Weights of a small GPT-style language model, trained from scratch on English Wikipedia: learned positions.
Each number is 128 + 24 x the weight over its row's rms, rounded and kept within 0 to 255. Layers, rows and columns count from 0. The size above them is the row's rms in percent of the matrix's.

# layer 6 MLP down (transposed), 2048x512, rms 0.0325, rows 1948-1958, columns 384-447
size [ 88 104 114  95  77 114  90  82  93  89  64]
[[152 116 148  96 112  93  87 133 105 161  70 129 142 129 109  82  67 119 112 107 161 150 128 146 119 148  91 156 105 154 104 134 136 123 168 140  92 118 133 132 123 157 142  76 150 108  70  98  94 125 104 144 153 102 117  79 160 142  99 111 100 157 161 133]
 [118 123 146 138  93  79 151 112 112  95 173 144 159 127 165 107 152 123  70 150 117 113 115 137 103 170 106 115 115 121 115 172 179 138 165 148 137 104 136 121 129 169 122 106 120  91 107 183 186 148 140  95  94 140 128 123 158 106  97 142 144 119 116 140]
 [135 160  97  93 124 122 132 128 128 141 140 174  96 121 128 126  94 134 165 108 149 116 140 127  95  98 112 122 115  93 133 157 136 135 143 150 103 125 175 134 114 136 149 113 135 116 154 122 120 144 158 123 170 135 129 102 122  76 120 133 126 146 138 120]
 [ 91 100 143 111 151  98 137 139 149 119 180  93 143 103 115  75 146 123  80 146 126  94 126 162 119 177 116 167  89 143 116  99 198 126 167 144 142 149 145 104 118  97  91 119 156 124 117 109  93 194 166 118 131 124  96 147 175 117 125 133 142 136 128 135]
 [171 115 141 147 127 122 123 154 116 100  82 126  93 107 136 115 124  81 165 151 129 116 111 121 134  85 101  96 134 107 143 130 116 125 110  88 127 151 119  59 111 133 137 102 160  83  93 145  70 143 132 148  87 126 158 142 157  89 166 126 134 155 116 170]
 [141 113  97 129 135 129 134 152 151 115 134 117 140 118 135 132 128 115 119 152 119 132 102 137 131 141  87 158 114 107  77 148  94 148 129 147 137 118  79  85 148  92 133  89 137 158 134 109 133 105 143 115 124 120 150 133 152  98 127 113 173 129 158 105]
 [146 125 101 105 137 131  97 141 128 141 188 171 144 135 141 104 125 140 140 164 148  98 140 133 129  94 136  75 162 135 162 152 129 181 160  93 140 136  89 118 156 120 133 122 117 137  71 160 120 133 113 183 107 101 121 117  98 138 130 162 148 130  95 119]
 [107 120 102 148 133 126 147 104 111 117 111 112 131 123 153 135 135 125  99 138 134 107 161  94 115 203  97 130 110 112 161 128 185 120 142 122 107 133 109  95 132 148 145 148 120 171 144 172  98 104 135 157 126 136 155 115 136 113 162 117 144 111 116 109]
 [139 111 144 115 100 100 157 144 141 159 106 146 100 125 122 164 126 120 123 131 155 109 112 112 130 155 117 116 126 123 136 137 139  88 134 122 101 123 128 125 170 184 185 143 116 173 116 120 166 111 172 139 116 122 124 149 186  97 142 109 128 163 102 122]
 [138 131  70  90 148  95 135  91 160 133 117 122  98 150 170  92 139 121  94 126 147 152 144 137 111 181 142 120 128 132  95  57 145 115 121 169 107 114 155 111 133 147 138 124 110 136 172 112  97 145 133 118 124 146 110  99 114 151 141 113 150 155 150 118]
 [ 82 163  90 150 142 138 114 130 143  82  87 158 129 122 140  96 158  75 102 103 125 108 142 134 150 139 122  91 113 133 113 101 119 117 148 135  90 147  98 149 112 126 114  88  84 151 122 109 120 190 115  71  63 135 150 133 148 158 139 155 134 113 111 156]]
# layer 6 MLP up, 2048x512, rms 0.0349, rows 1949-1958, columns 384-447
size [103 106  97  85 109  95  88  98  94  85]
[[116  86 162 156 147 154 154 161 133 139 150 108  95  87 165 108 165 139 155 139 150 119  94 133 123 157 149 107 106 111 129 136 155 100 122  82 139 139 110 134 106 147 140 109 123  72 125 188 130  78  98 119 129 121 110 163  72 172  85 141 144 127 114 151]
 [146 140 116 169 137 104 129 149  75 125 140 167 114 113 118  70 139 136 117  90  86 143 135 138 106  94 158 187 117 118  92 157 117 137 160 108 142 155 140 132 136 108 156 119 116 197 151 148 123  94 147 111 117 157 120 137 104  92 138 108 142 115 124 103]
 [114 105 136 125 141 128  81 159 142 100 117 161 156 110 151 116 114 121 108 118 122 138 176  96 167 145 151 109  99 158 118 135 111 143  82 153 138 131 144 145  96 148 148 116 134 148 171 100 162 115 114 108 166 140 118 126 122 141 141 120 161 142 143 109]
 [127  72  86 115 148 124 110 140 144 161 137 194 108 123 137 106 130 132 136 174 136 157 135 134 186 127 160  99 128 108 144  95 174  76 133 141  93 119 145 137 139 140 150 129  94 143 126 156 133 135 113 137 117 105 139 117 116 156 128 175 109 151 149 160]
 [132  90 111 119 102 142 123  95 117 124 143 178 149 106 116  60  97 124  71 125 124 138 127 138 112 160 116 120 127  95 100 126  96 144 120 161 117 170  95 149 151 149 143 145 140 101 180 142 145 147 133  87 114 132 149 160 116 143 129 120 140 128 115  79]
 [168 166 197 140 134 143 125 134 129 139 123 115 113 120 148 140  95 145 145 141 136 134 128 127 132 104  97 122 113 112 145 103 150 104 117 139 161 115 103 117  64 145 136 158 174 124 136 165 131 121 125 122 152 105  78 155  93 141 109 123 144 137 123 142]
 [148 123 142 115 179 157 140 139 104 123 152 144 132 128 144 105 142 136 146 141  98 163 140 157 158 104 151 150 149 141 147 149  94 107 125 115 101 122 151 149 128 154 120 111 100 155 133  67 112 180 107  81 142  51 134 165 158 111 122 162 129 133 166 157]
 [141  92 122 144 138  84 110 146 123 114 129 143 136 136 127 115 135 116  97 154 160  95 126 138 164  85 155 115 132  98 120  91 121 143 136 132 123  85  77 133 114 145 141 123 147 104 143 145 177  74 130 102 110 105  76 175 109 138  84  94 128 137 138 101]
 [146 102 122 122  96 116 134 163 104 125 145 199 127  94 106 139 126 162 100 124 130 145  66 131 167  84 124 110 106 136 136 155 121 131 146  91 107 123 103 120 143  82 116  95 114 133 135 148 136  91 117 111 162 117 102 157 135 108 137  92 125 101 141 129]
 [126 116 125 148 150 160 140 127 143 190 131 131 166 103 137 154 149 108 154  71 129  90  52 131 123 103 165 147 114 108 128 126 135 146  83 107 125  99 130 113 103 131 133 135 163 145 119 138 144 139 134 143 177 133  60 116 119 119  96 110 116 164 154  97]]